Weights of a small GPT-style language model, trained from scratch on English Wikipedia.
Size: width 64, 2 heads of 32, vocabulary 512.
Each number is 500 + 25 x the weight over the matrix's rms, rounded and kept within 0 to 999. Layers, rows and columns count from 0. Numbers have three digits each.

# layer 5 attention output (transposed), 64x64, rms 0.237, rows 40-63, columns 0-63
505526483468513526513431464485513551496545476516510506496507457478507479473505466520534495474498480504482513527535513552461514529481446515519498542483539518508531467520473463464490537503544502
487464490512523499493525494482540516531533473484457501535486480496528473488461485498468479498542532482506455484543508508482542466529461481463522537475503517500468503526506516492507467514501482
507535488487535447487459507533526488486513462488504560512493488505509527528525464486516483514485509513476471504509502497536477444471494476496460514499518534483533480483524498493534509502486472
516480534439501515530459500516487449500507456530472493463481515473498489511476530533491477487532518483507524462508483468492535541514543513499483474526523506506459536497534506512520515491492481
476495562497528490521536427481469530493504486482479525486508475458495538532519499498512478494512477502480529510476524514500510516508476485475505544512498531529477498508479514497505492543479510
483472516525518518502498489457483515539476510512487469500517514496517492491477540493515465544511532499474496550526501549495520464477492537516494483505491473496512520478496515470505497531478487
568500520511455527562480502517474521529515486484470456548519498542478505482545527466543492493554495467501463492494513474478443482525462480495551449490490508528506485482495469520527526493511495
481479529490485521504548457507461473478484520476500487500488492502463469473496454471514565511496526534492537494498517502491510513535449491478483518495489507520491450546503461532498466529526531
510507510510493508463510515487494542456478512499466523538465518469490518492492511537529469459492495484501512493516568477502483471502466478517512479535498512487494534446436523543504476521506455
510465496471505477527522508491475486480473474440523493502509543526470496462546444523491486467553485557524511489470527446533518516522478458454564533480529522525503537488479507502464523466491536
542508488481489503501552531481490500457473442492450470512506486494500507483471429467492508541490473476494515529490490506464493493557549488498513482493478493517533500526513543498483467477492457
521509487538478528533531475461528477489497447510502510539542474494460535556502492526481480492465491542522508521523498487477461458502475522566497491499437525513541522539527508533491512502507523
481427512480509515497467475508496493475495497544502563482529497517516525551519511469493532472448523458496512493489541497494493485493506490471478492489512507509532499502474499519533498530557506
477527495516492515503520509493499426562472488489452497512568482494489505469506496486533512494470517505508500504492537473529535492477541456501481486483483450528512536473540529485501531502516505
474495495502524476460489486469516514479524468530514506478511527485484522444452544480522577493498503529528536513510541488522559510510494486498478543497488484493512504491475518500488470507456502
530461518451478475519488475505543502513505507466488512498516517517487515531502517513527494507485474497520511455515516505522484481503493481504428486555480493476526452490541451548492522465498524
490574506482532495493528535499516500493492518502478473526548449519523540529576518481510524474500519536487450533525525497508484485496500502516461503516493467539497520485520482451467526554505507
504521500506486501473519520484463529527548500503510544516457437514486512489531495457493498493492525460529514516522483453502512495428534447474492534492487546497511470467467517508459504516471529
491515492548519471477445513490467492498526475477480478519485505532482535500494518502524466504505441487498470504531499467532496518503502404509504491522565484504497482515499526465516495518506491
491491451523526491499502503494540478505484514479467473463464478509489466542474533504531538540517523481464489507504595545492519518535516468472496490527515540500511494483531482505488500502515501
552503549478542526513468502470523484445514575515516511513467526499481491543506473493513486524490497491472530492501548513519523487489525536495463489456530513539447495492494498491469483504509551
548478493479477502471479546499478533494521522504528500506520534468512508520504484473553526532479475492478540545520500504491488534480446504514513497506466480523488488465523523466436504588468523
457530482488530467536502501465490514492445506541473477509486487518497483509478496515468528489515457503463510499509501493522486510452464531474521487528499466521501465503505501504511538546502470
486481503471514510475521495526529542527494533483491510516523557512524498548509466518527495479454535480549495539520483556473532492449500459533491497508470526525530519494531527505522469460464511
# layer 5 attention value, 64x64, rms 0.259, rows 41-63, columns 0-63
508446518538501513478484480475483515504519479502520457460482515499454520508480515518514483445520517550514466486567562516467529479538500509483503541494510505516499502478506500471483509472498489
518499496489522516469481499494521509483505491485523541478454483492521492475529534482484467489549501488459516473463505516540463506539479472523464521488487548528503500470498484503574505531492512
504493489503491534477466469522465457506500513523489503462512470482533516540453543498518519484456483550438490476495497500541499499500540511510480506523518455509518468545485494557490507485510435
479502525497471487466464471473491521512483491475520487531486460502521472523482497464505510471462461488498503459529534509484433540475536524519516495471496461516491529504481530468485525528495509
548499522545503501464471505437492494499499494498520490501501487491508511510497519494505532491493521446518492522505501550504481508497459526465480488528462501457450530518434460468509496475486513
569509472498496552472503468510496523474487485480477483501472409506462469501534531471527479542528520487525501573507494534431545516507496474477520492549512485519501468490528507518466525524559510
449529479516443481552537481539481490497495478461524496502496492506448475447479465525500538495495486546536509478531481483484509552542476548514532511496504457501486545456543497476489499489484512
509465487527499469487533492488510529495540518490505487472494484499557504510496498469485468484434493468493586475512566521482452518507513475501507521522526519535512448534522452485495502496521474
474529478514538470517477490568506500515483469466512496514497495512479488521468516539502478489457480459535453498549507435484489496436516467525493535503529473478551532460567568505475494462557492
478480462458482507470561495535452484472488512513509492490512499539515549506457513575522505522531524455501523515500501542471502503532537498469532535495496489491518545477538536484480482468463517
509511467486503421477499463468515527550501489498466526504487426555531498495485502543480469498466530495524533468483451531493528479566557456511512525493467514508488532481502491534481476516493546
527480473523483469491508502523513520512489516520532501478468502504508470444520506481469487532460498536487540463461520505535497535517479512476481520448470429485514494498459488534529521498528498
515543500503552495500514531491422451502548496500490500494540510526492476467494537495524532506452471466519490488467476519524496460489459500470469484454531480502498574495495502508516519506519545
504468529514479482512518550500506505522514487469537501513517567475528522500453509489528516504443501504457537472537461520470479531454499540506479490468533507502514550469566489478483486484467483
518503484487502497477493518529533509532479492490432509471535456518486456495520504476485538543472467528472515482470505451502508472536461530490514471495452528580493504453470466522519501521508493
540512505469548473494524559475480484474497516535487540527479474531515461426535518526496521507543485485535473448502482546440459481477508462492464479509506516481470548498475489497527540540483516
501525523484515492518539496518542516497529499459496507492504508451489450482496527497526470469568525471517482462496517539503493535501507482499525487448521530510564536534495487460510482549511503
523498501508503521501548505490470549499555489481491527502523484500519501525505571416492493527526481477457436484543489501508445519491495469497470510484522538512480439493500498522494493502518530
520476481481508540525506542507464471505565550501504485477503536495502494468476473506505525500473502474500464477493493491474499531516463533450528564511482546541467482489450524501539513495522515
482542487484532472501493538477507496482471502514490524549543510474490474501420451500465482517510485521495503484497555503482504549484412487533558524487445445518510489527497478496556514495536454
577508496446504471503540558522559533468516555489537552494502486513476506506501497485522520492533474497526486532495500561466494513432520556544526479508449482496493510529503476458489514461494524
513484498493496498565496500467488492499517500481489477482483534488515524470534501517522529529495424496534505512538469523460473499502523461496493496545474485476505477512505526518536439570483526
535489461495508514466504486500513498534491476542505534506572497481489471473507539515523514437476510462548510558456529494508475455551522525505506495467459531481518507526502501477527475459474485
# layer 5 MLP up, 256x64, rms 0.279, rows 0-83, columns 0-63
478503507496484514509490501467492481471510534486500532540544537548500496494491512535488535537474500496483489471505490523473505447547485526517449499504479464486539477478510555517489458498515502
504487475523546515473508500505457542504489522527468512529521500522520555495515520476436480464501497484507497482503543556499485480505527516520494478472494506471505463516483497550486481522510511
523534483582471504510483493453529468501487528514482488533479532515488477503472471464512522482524465518488493519509516495543491488514500511523529493484462496506553490471519520494477494532473524
520493510497487486554489478499539449525518436503507495486503530509471516519500490515514492531536512460481550483508513515481511490497450465511476482534485440511507492480537492510513521480493480
469538517467499473511555521523507484484490498527509501496517491526486488513453458505487467506530501465491523483510492509504536485481486526475505494466483490522499515542479472478533519493508518
497528503496463494544513494517474462476474516507523484496457476488494506523497498495482490492529496452513517478488466503467506495499508541519499508503461524513494458496498524494517530471522506
489492488475514479490458535503454490487537489514482470481494482518488473519469503507528528512492463516540526534519485501541489523485492507501491483507506477501476486485504502515486475537510507
468517462457495446531504495502510506519460474502500483481527514500503569519476512493482509493517505547479497462539504532470529495518532495535495508516462506523491469470509489496505510483486498
496504522534503534512546534521511457511513505475512511500497493531521447479511501525501544488444454471540535503509496506472493496505477509503448496494462475444513491492529515489507502499488518
519484528522515539501462539498463497503547517515489497506545486476527486472515501513471522494534503560490477526517474469505480478492522531516482470468486505482441475478547502528538488509458525
502502515512530508506538516504497501496496477521528541506472496461540489495525528493463494524477464515519455528499502487452460484502488521474533514516476512554533511513460527447503513533475496
486497491514464509470547505526544484506494493502526490511493476501499480480423490487494514507482511468518480485494456502506512517504508512440511494473447475487475499501488509476454472509443488
531526453517446491484508472490506490528529500537497457499484523451511510496497517519495491487503475481472523505521509489489526450521531509517501543470488488544483499497512480482503490538499485
504479520451484494502474479520511477491521558520548488514482503478488504504496493501519516503520483507499496507472488510495524474519466559460500489530495471529471492511497491526483484520471528
552486461527544468533496463489525519508466501501458490472497513509499528486526525522525514483438512528459533490559471473522482491483481549483517512510513496535462537473475479479488508467539526
512477537517465484542523464493501516489474482476499490515508503491525500497520554509513504482511465507530556452495498513503490447503469539497480462535515529534525491455449550515545492517475512
439523529480469552502467479489519491478512510492487509546498466473541482487475556511518506526497520510496500468534536494470446529486502507517501488480484507483533465526506450518489493530458486
526520503475509505520487484459490465509497482453501474482515449442453533512481507502481497481560504510519476511488513452490455514534484513489527462506484491496484472537488514538517518489509527
466508525481485484512531509494564516461525560480539503473548485543497502529494516487484517442518480485517508473514493505513474464451472525495527439513491496523514530490458522495495496474531480
502475482487511458528521482507515508505536498528515513472501525525518493511508481509496502519434481490485501538537458509548512436465459541482491480498525482477541469516478480491438475510502456
461545482546508518533503471464488512471515497456489493469497498461488526534485461493484506486460540507456477523519494505496528511537537496500464473508511526535549470526481506473483507485533521
565495491514552446506534491531472501489485500492451518477484450444468492544487536529503500458529504523502489504491505476482477480517515528487472504532523489491488500497532577494525504539495503
524489490497572518476485517569522510470536508507482518513488455529482492500529474452523507492518500550490532552520488479537498475521485495451509490521483507508473525423496524482512476476514458
521515549504536532495491489507471476488515469465551524494510477516493482501505481493501516482509495502539542508535487548475524502470493469498472508525514515468493467514515517516488488545490501
545484523441495506492491517467512473464562502525544510463513497525505464505483540520494500501507474487518509489518504494524473481528520481505511476527518520515529483507520451524498557483460496
529508485510502502506509495476517524507533487508510504481501501466486521512469521457506512480502481535506500475533505541471510460510496485488484520495497531442543457491489528499507510487515500
525501530505515483531539512495523519492490530458514532532496472511517526500499504479469436502452519468483502489496521549523498488511558486460495509529519492485460521457514504476531497503484463
490487438480529536529454466486473517540524520501535521447505482459522449504496506537488536508480491487474522485520504515512497510482501470515521481470487516493467468447468480475463531494529491
526454514514523494531525489503459499552514514488493490523481511510506509505493515519486476497487521494482485492531497525486509531511557557520481483536520488505455524526521487491470471522459512
477498473482499530494526500508523537500521496548493466495487474497471487497503513471539494532521480541520515465525516498564538448496491491487462524502496490500488462522462495513482485498499426
466487504500480511485504490488520491515508501504484523532476552514493488541494510479517478525492524506522492503492543522519513489495544447540519444514496498487485497448510487461439503491495510
481522549477501527526499498532450523484534540493501474551458469520497504516464503478446483485471479521530514484498525524475491519517535506484465506489526494526481486489480508523484531553509501
464476487544464499501550463529487489497546487488518545491503493490505513539515481509449493544503444476549485503534489505503487503473508497494512476507514522472520498552512511488534491478487461
470486489502506546488498506509518461471514539511513505497471495505492531483503513515515497516483523485504470495520519490506497518466510502448514451509490466488509524550512524518567463520510468
542488432478492458522517518504505529505457522543488461476482478460490487468511447492487527523494498501462503513510497521518532483490528531456482488496468498541447530514539541476484501497462496
514509493472490510501513465475513502460498498463496508505483575519434478458534483475500517500531524544482513472504512505500481547528515536505480498518519504543522511486527476483462512495496497
479483465496561481515518487497462484529484502501518476566503484490495530529511463448492516504531470491519533514499505466519508491496503500477532479539503475485475462507498518496490475516484510
448487538517572497526508523517473493512506539503496500512492486493532498543569503475533514541453495502529476473465492520471511487451500542493464488511531501512452493499487510550472517490474534
491481423498448497482543473475489550495490523509489501516551528511462461480485522464494528485488498545482504504509508499530477502470534499470490496516486512547451527483514516475440519564502524
524438476542504505473482479494511504481512553554493515496499504507513502495493528517526487504505514513442477460510516498534492482469489517529435515507462462514496465492468541512499491501527517
486567528552487504543533480511476512499476482466501560487503518506513492517518502495531496499475466505526469525510533517517498536515506507438503487471502510521495496486488535500471507476532458
497510550541493475546498533516475484514504514482475502486552499511515515463489467508510507492545533487535522528539492532451505496528560506521475486447519510499469499491497489523486478497536552
524515526496517461414503535545472524518511504524532522525494476482426515490543536480444492552453498510518545506500537467496522540515474498494491500523484550502455500492427506475442523496490527
525506478535508472505542497464496478520505527510506538500514489511497478473491553458439510523532479516470512508503490523491546470482474530519500468460494519471488519483497512471509509546511475
483495501492485551494515537482531458480501498490498460471539520495512488519492519481458479542515502491468488470515474469512527520439488517514504474548523499487489517520482521503534522483486546
516462460530476519522523492484527485480484547476464510530463505530473483456465505499501519465495557511494477461498483523492466500506479510489528513488467474499510515528523510541453490488467445
492510471521519453516472543524497483473549479501553512497399462514506483492509492507460505526492481493546517478485510519490542493532516533474512465494481551454522489490491495505511485456490475
489493484517526508508477474495487491500553505501497486499533529509546502508521469485496513513473546512482487491560499506514488502492455529490536524506509461494516452494513407475518482517505496
479532469514542523484486468465513522475494527479477539496539499507464517524481494483499533438508507530479496498524525500489497509507499500465554478541496500558487517442514496473503500489506515
456517500529477486487527472496470488503474497504432526529532471538509463514489495483493476481537533509495549488507513477498540461526478499497519527481491477522479531506478509496500520517497548
507513480445527488482463513495539473537557511534489485487529474511426488497485535473490506490495524526489496539547526529526522541543477499512514509511476460483515498524532446499473489478505457
509476480483467473481519449519493482487530481527500489458528491512545503476523497496525495499507493505502507499527454524512489456470496520484493518499503432466539520488509540529518520518501502
579534554469479544470490468507474477489487531498499507486505529460449433468517475511534526527480505484501497482554494485509489468481468525477443498530567518528448486527465499452506515509499507
511493528507511489495485476493565499446518520493504512527492473467519528489447512491519492506522482548520507509516473510495451487510473545520518528492531496462512530464485505506467522509505479
513473490435527505509480488504496504436481486497469489463498526472498509470489534466478468491496526490510493541510497525505506521475502513477495556469514517536492471495552495510483515560512474
491494472506522504503486539528499499494477513557463481483481520519513484481528497536481453517522528516508490545515497477492502542520478535488484539505540486450479498514493472495488530520483493
480490501507567541540521520524507508499498506460497517526485548466482485490507524528503514505545424470473502495491472474502488514499503499484471471500494488507492521471500548516496473506506529
502484480519473479470490511533462472490494528522470523480532483503474498537494513535457474475497533508488504508536518486465487530490470477495522546467505537523525501518471479543469509526515508
525535461522499487552486504486487493426512487523492469565506521499504469444484545500498509499507512546487544449495541516518492495499497502486515486515507530465470480469468493515477483494510571
453522482502489505520487489506537501497510533499478505525536506483531462496490486488517498556498518499455522478507506477484477495499538534523469506512484506498526524502524497463506472506477460
522514527488504495486538469527539452523494481506524516467481506458480493507467465479447523440530468475522475487528467485502484505537533492447516534487511490517478488476506521487521484499495476
488549504456500481526495554502554531503523500502498513492469468488530500520547510531519505483486503505459512472534509495506527491484482505498508488515511511485525472493510466529466530502491493
516521514532474480567496477496489506492512495548505512537496522504479484438441512491491514505501480521555525517533542514480523491502516493518464481507472485504511460489524525503528468481502518
500500453512502528498512494486466490503506482494515450475484509468522470503530503463527525515459518527517537500511505467504515486490487504481479482514470516501525513487522487462482511515561525
450490476552517461489503440496506464497531539536504516502500487497460506534492551502502541516529507467518494453482480485513467488502510487466449472476473472465485537535489517508509502502502517
497540525499508494474539531531499510484479540449484469513492464479519449485488504537535501504487487485480501474511486478498508528469479574490484491473482492537489516479517552489527492503468514
512519533480513493486486506466519480450533468499422478523500491532512507464517462493539487457533472497520483492521467536505493516538489533471515498530529484492488516444531488559515505484488490
527495485458504440506509480504506495511487531512501540509492517499555520512509529548515504523496508446519552496496505475476527482473494499462441474469504511479508501496473510507472472568527507
495513555518492495471506514486461476549535510526455491551504492485541486533489495481471541497462477508496536501508464502508512493501554531506547460505488518491503485465519482497487503516475477
464479523530508507503507520528526459479537501494519514522481468478534531523505487428510509546468525494489534501491498497512522488485527506488463463480491547461496478533523480488515492501483498
506533480482487453476484519540441490501528500477487512503522457453493493505481572489490525479514522480543489480480519506501511487486504484506505500507518457512449516489531518481485524519515509
493487512522527482517530488441491514484505497503453536520492507469533460480428538475482499513504454535469516506539487499515512545524487497533537507506514483539479502476483540499494521492485502
509454535449500479491488470488499503505529523503503507463505452506564522480462531464537502496497475483501530510517507515501502503527539561501484488483474501530498482489506453536495482515526512
490521502508477437469534458481495448490506518564497499489548507525500497453492526478517498508468492529498515512483540516487469493520505527475459518458479501529500479545467519542465510533516480
522537526498511490509510489500495476439488509500473488475456495505506519444541520513452468526544497474499516554513521520477447559492479561502514501480517542477471502448534500500484508490536486
511512515502480483472495516472517464515534509516479508471487488536529506500504507459499523450507562518544516484527518467486500524462483504510522508445512536479491484513490470519470492517474503
530553505520534482517525513533501459478486501536509470488482484474470505504517452495515517531503542555493539502505486478441562505534507521506440503515510517459458529475515530480489457463499485
467554505483473502483510502514498479492490480493454483523506523478510483472461463490517537504485475489492491495488470525529481472544486559505491495512438501487522506530516498514528485507537481
468462475501473523445509472465518489516516508475491486532475539472492455483480505493468527440501538503534472432534471525543502514492504514493531520495514486504518504495481485465498532514529422
529459483483477495550502501561488506464534498504479506498484470474479516475466552514490513485524523448514474461511469513494442537487553537500514509489523536482495453446514468509508531494467507
514495502496523480507472559473509470513483529520492501487501512524523506500528500512488493490513500528542516486451518499491538458495541487508490453479488481521474484441459538525534480493506549
534521487479494522482509495501477481495480507523534538488457462468491476524504492498464505522482477491556523502495462475528526535507545503507501503510491470543457485500528485473548523501497500
520529504534471458481511529517490523496489518478512471474510542511508453497475476486479534486479488513486495472538511509514504472507506518474522464503464437483525509483495504458474483488553501
497489504541487488527463527501524491456515491509493489519484473516512490514480494493510463536542515477533529512534491442532498496481520484529507503504507486474563500500532528515490520514457509
# layer 5 MLP down (transposed), 256x64, rms 0.273, rows 0-82, columns 0-63
463511474524482535494487476520492515526513443501480505496493497451493519512517483508511503481502476497501479495491505502478496514571507534436525536483536526500458523510477468473537499481492486
538551568493510513561472493536506567481525507533489502521503483479485512503514491519501551503508458461505522475501496495490509524533471497506478464493500524513542551533460545505521506500515507
529573513507524478519460497498473522547516468483484454483508470517502495514481536475490479488539454485441487498505531545526483501491500443521476476480514512502507525482467469485496502488565500
550513470486497545492520468518524478479475482495538525528537465521468544514495498472481486508502556495503499518484506510526507546475548525542488502525489491546485511511435524482492471525493507
512511505487505450504476499531497497469468496496486510503446489475498522478467539486496484492492495466499487525451501500517499496491521453518460495505530500486480441520515467533494490564509507
491497482497495516515527493466512504502468509490509492486504473487486479501536520473494471500474469462514450520524478493498535492506503476533478499525515481503518490474516487509563459486551475
522504501494467493526480525525503503473475417531548492533500530511493479506494486506478474520448474517501487519515501497530507484525514525493512527481525537500509538528502516510461465495492509
484496500473470524509487502487466529509487479496538502503506516511453530542452464524544490529505515489525457508533486471519461472448501476503512525487482503502495473498504478542444487455494531
544480533458519509466500500487490569478468502487501515507502495497502550529519508463546508548523486521500499523489517522543502461467495517485505513509541518509440502504505475522538537463495478
490510516499487483503502496530527474442522542523469528539472531494467511527497498513507477495517549511514486501469484469487499479506464491484526518504477540466517531554494508440475503513515459
469503471473516510518476521507458445516500510480471470469475506525491495479516495466502514500475494525466537469518481505471496534471547511506483541507505497453509466519516513523535491525520533
538484478496503441525460502502512524467540511508466529515511481456478507515523473517494488505491467479489513505515515500488472476524470471501518502484537544507496497498511509506531505475553517
491477516470488477483484480518507531537511506530522514529497497502476499452478489488495490538516485549497475511505466495498559524454491526513493495483528492441488538501479489506476470480484491
540509459500515503475524472483454478501495505502484524511499490493508503502534507497491483457499490534525512531516497472506494513456539455544517502468517508475516530521531516481499518491489506
513468522529518494510475547530500514462514521513520516491422482493470488500467591491516537459516529510517473530476497502483477476482473515481519513511485521476453467534481533483473503517480471
459492492524559504503426499518508513495503459495488468496492491500506499501521506550505556473508497463513479469554509487498502507526540521491511541489515493479477530512509502522494475536490476
458520508492504476513522493482479482474479537470485512510458492556528482507485448442507469539508478485489463498502505502499528476474517497461537479464469533527467492502462511507559495498452477
506477462521505467450516488469493474488450538505500484459536499521520516545503489523545497555493489501521518495479466503466481525501476446505490502513486469474460475516501519530462489529494509
516513535541450540433545526489494523527532477486486465509490492478550486475566488476491507512509496501486489508502503524491504514512523494525498489480509534500476474472500454546483518491495504
509501494520493525449479451505498542492505509488503513498486448499517482538501512469533470531531528452447513481447533512481511494498488464498450457516498528504556480484484534497525493490547523
550482499460521497473467483518517510522528499493504431493518525511497494497516493525474550490493512521515510487480480503481485457465521513523478505525512441469490495507490496513540514505536476
465487446536518499535500474509517584515510500479533505493526493533532459500505483436510471529487509494506473464505512516511490503481494496464513508444507506518517488443518494521433453537466492
520447508498488513490515522471501477529571494458517481551471533481452511474521580498544511526524513512510560512531489471479497529528486524518515540482501464532528477481500496556507467503478519
492539491459447484509474457483508528559485546446471497509494514503460449521492504527484498527528471491518457477478517513495499532510490507536491499483538487484507464523515478501534524500512481
567490500465461476495480522489473516510484511474503508468506480507482494483532468508494546519500479479462517463495528495511519485493500482514538528509503476499499488503558453506521468446493496
513524513519517508499486473473478479455512542506490490504496515500487508502501510447491550486476505491467453510532463518487515494464482520458477487496476468512542515512525528489484507545477501
500484510454515531469567479472517472520503489515499490498513443492456501514499507502469530515508517482511549507497518450517448450496475488502486522468512517467508450521467497521484526506533536
487495488512493524523540518519412486479508511462459488454523480503542511514488519504519521498512491500489485499476515506490478492564535476507505535485493476479481515474493438477493440496470531
507492501520522508488489480453468480445470503500474513521489457552475483470499501500506477533537536495538501535467531470530561519483480482462487519496507483526525534490503508515529521483531490
483502467508531502488474526485476453482471528504480542449536502480476525538509521511495525446503544485508552517518468492494440483513493514505494469497489489524572499479497504488501529497512485
514509460495510515455523475518504480457489499463517505496532508514522480477492448510502512528494527505520479497485541516485493461488484502482476503483524491496529491468496465494556471561484491
480473518537520515460526493514510517464504492526543514481500466474448534487526482497554469505497520539526474541501508496479477477546495522496521510488474496505505515517517500491548512471496467
528485486485493481476473524510509551487442495465486517524491445498513476509495495526541485478496509559509555530495540519516479501502511501516517513543488519472495500504492503502504478496527520
492481485457510474509500474507516521517504491480506501519535483475489528521510481488497526514518456527450503513498450534513505521470522511475485522517530517515554532452493468452451522524508552
496491550516467516471496501524530492498561495458545522509485519526472503511481447479499476510506500512504527441494510492477503533535506486516531486476499563478472470509485493515487495475542500
487506493474519485509494498533477506481471495554477494479510493477512513506464495502506527509474509487510500513463514479466497513449493491506514516479500482463510510543502514499510466511545478
508501536484455502455500493513524514503489530501486493494498520482510533487514523523473506482499517472512495518489547514489482562531493522511511522513523490534509495538521455464543547486521472
486520501456493487463463505459499509504484517556502532499487508547527522526474472503472446504460515472498457521512536480527456477450465497536488492496496492481480483511553514509481493533552480
503495510490581481510483468478519446469467475442508493471499503517519469516473505507473476531453505465467477500497517523459493504478443511448497475493512469512501507436469487488517508522518509
477500515541451461504541474490518516488523490540526519469501506541478546523520428518492560510519501480518494510505505476534528464483499494488466518498507486522496507493553485492466541520465475
508500500435478504480483526490482475502519477446469517502459502501526493486484538493516461485483472502481455509502517475533499548474497494506499472457473533560518513518498485475517470461513531
491419458532525500524469497499528512499490490492503465499520483555504500514531527483471505505518525503473553486466475460480516498473474498462503508540501554501505520516491496478498541507483471
540484483503443497512470507532531531508563454444471511506510499530525482481475526538517493448515471543472497521529502487498479527514494496516498465505511469504484507455474553521485463510489546
480516506469456450480503500461552520492498498477496539489503475487473519476514448498518499528522490523528503509508472506414508471509526494508472478500490482479510570505427483515532516520471509
502521518512458460523542491488467526478493534512514488516506521524470487497455494488486467508517459484527467492438546461455519507448510498492483462453501508471500483513488506483501480517481467
519554523476529500489451509518497503480499500523513468497504523457499533496512495503519535504496506475499499498499449468495507520492511493509494505512525520487458490456504526443519500482494523
532476516496505541501516560496450485526515500500518501476490474517538501521512547493512487492465478479484538531503480519526482472522556499508444498469456493498522511487480440485481526535520491
516487508536487507487509510530535516522485541457457510526453486511522465528529504472508499475509475501479497469502442491484504499518535472491496531432510521486505503504462544479514479454526541
505511520492522506513512493476540524516517500471535489498477532479505453461498535501545513493429536511481499482485475521497486486534543493533456504509468571513459497493545513492492479517500462
509538510493511488530513462487499507470455497551541496488485498487478549469483510505505524510497478492532491495507513487477439548483527494495476485456503505466494553488513538511494452502551463
470455521463484532505515497496493501518549513587511499501508476515485487499497512491479506528492449483532482543484517475507492444458501512468462493524540481499483487516549461525561495497492505
467465499499496507505541419546468463514477525520524516513487510497510557511480480490495528499487490544488530494449557481512515501507492458523529493531484506450488510496520529528471486538494481
467468519520498546494477504486539548510540452515496484490536526515503484464471504486521454532533534506470507524442567505519478465516503563536495499464529469473513548486494497534508509425501509
516491512530556493475511494488507526495458531526497508510511541522520502472522481468473473497545543504540455488454465471458516515487471509513502506477486510449500489477479548483508473507525456
503468499496467553477495464537499516511465467514511487492519520508512520481493539457480489506505509457537484501483486478518500520462463483504513570489509525483498464465534511516516494534484499
527476528528471514464501491436503483497514504502510500514519535515505497490478533480492496468435476503520485490510527535528512448513482496480537517513503478510473499491538482533462482474525523
471463535495519520462523502539540520508477481495503472476478524526481497471469457485482507539536478490493472518520496529525469478527506519453513490509470503494521508534485506515542503468484512
502542477484479498487480506487503519509495494555493510501511496492484495507476477492563589518497497479468531497510484460521492468500495567499488480492488505510480516495469468439478472481518503
513491492498488483510490489503471550504482495494557476442495500479513537481506475527500444521523487493492533509459453526465542507512485469533517539496510520479507466437506503481447512495496503
571513515490484461476513462511472489473512538506494513481525494499507501504517480533502474515503490486513474477502522481565511507490481514525483490505524525552486531500509494523467537500524479
514476500476456508507524517512506517459524504515456512505509531507501493505454479538494557478478468492517512478502492506470497491495517486501474537484509533478478490503502485486487495499506510
501559497511516513482495512531494559516482502539524486520490527490448481455487512517453466492468490553495494505498534501472469540481512477502488482496502482483522478531527505481508495499497525
511539485530488513512533502494501518516496516523483461509495491558510479480531487521488534482451476485471523502502507502473488534507474465539502490483552508497552489456523470488475526508488480
477477510500459461467466520487456495502506522517497530525487492497529499469515488531509531453487492467509508489491458493502475516526488512509520523459506502506492489499532455522534523512517439
491457480557486500488465482412471513487512546514538486474521459489536505537538547513515494515477496536465532485519483504446548483516496441511498499506480483524533511496511470537455497521517501
493465542471537533530510469497474511538511463506472483473499492485513515539500523528507545517475456524518539505527489526500493504518517460496480554516493478525494497544531417521506476491522510
468470487522471537478487458547501547504528524506504528538507511482486500505511498500484512519446485538488542570505490517499471521479491489525514486510507541493504514547460484473452472477507552
520529516526503466533445485492524511510490494503518494495479510502456530478520511511502500498472505520498446514522512566521536458508557511493449534460529501540522517528538502478468480512520481
493534476504523489501491496524534531469525499506517478544498510504475543520513489506514539504531526491486482494539516447502495506528473502514548491527499526487519520525508511478547454483459548
461521532488530480545511477464523536461468541538470479513496529523513522468531493511458496486474456500527466530511460522473503525523481494499499534507508495513506549511475518510525528494508497
466483505476499494476510480514506536480556453521496538534499525535498511491468518465498536494473467519485486461459526483474516482479495524512489494478497475493497446554466538501496489490516494
512491468483524551483535505524519470527486503491527530476502453489505460521487546525488513517522523470502539504486466443465472504483475511484520503466472492463521495482515496518549487490510511
482528504518493503505533507489500507542528491489531512466473436578492496524499521482538480527477473496501485496514500442486504496501505528501526472496490499473505514526498480518513531479475527
452437494480505485472517487528515533514538494490477492439455544518489504519508491515476508523507526501480487487512460485528499476479466452498515529481567518482512469481543468441486516491465514
482458512452548529494492519475458496474481531498494497519542493512464493451492480535473549460497487477530516493508528534527502543498497457534446526510546468497537508508474534528506485466547521
461473488504481482499518523498511525495507504501525514508538528441478527489509494522514528529484485490478499523514497539452477497498505518486457458523496456535497526485508515501529484487486533
504498503512458485491518496505477545523522504483478511529509482517496454513516493506494490454422480491510476456549504515522512526521522479470526467512506450504514505505484498536477508511458512
503497502520527492518458491488490508496497538524534519488501526464498527511532488511504495491514531503482540503532533486482530513470519477528503523470522543507468492484438491513474477492465503
546497533495509483508508523525535465514502496463487453485465457550530462520454454495495529530479509522494510515508496503494532542495513452548496494480493506522497507499526495492506478458505521
454476504503535498504471442492489485499452485512477500465509482545493481497457527518498485543499495497500513532526527539534462497524490484523474509498489489515489526497480518462479495527522462
496517490507467557474511505471464523483500523488506510512516523464505534520496541527523462479503485522480467559497515520555537515491519434524505488499512532503470493510535509459501477476508487
450532539515489512538509520521490500489514549482505450501486499490491509513515512500554503505479526507506501506500551525487466477449462520493448502517532512519521503530489536506477455448501505
464448490437492520520488478461443481509453524502533507496489516534527517502533526500483491513522484497480489509512467518493498524465512516449461473525520541501528517506501484506494546514493493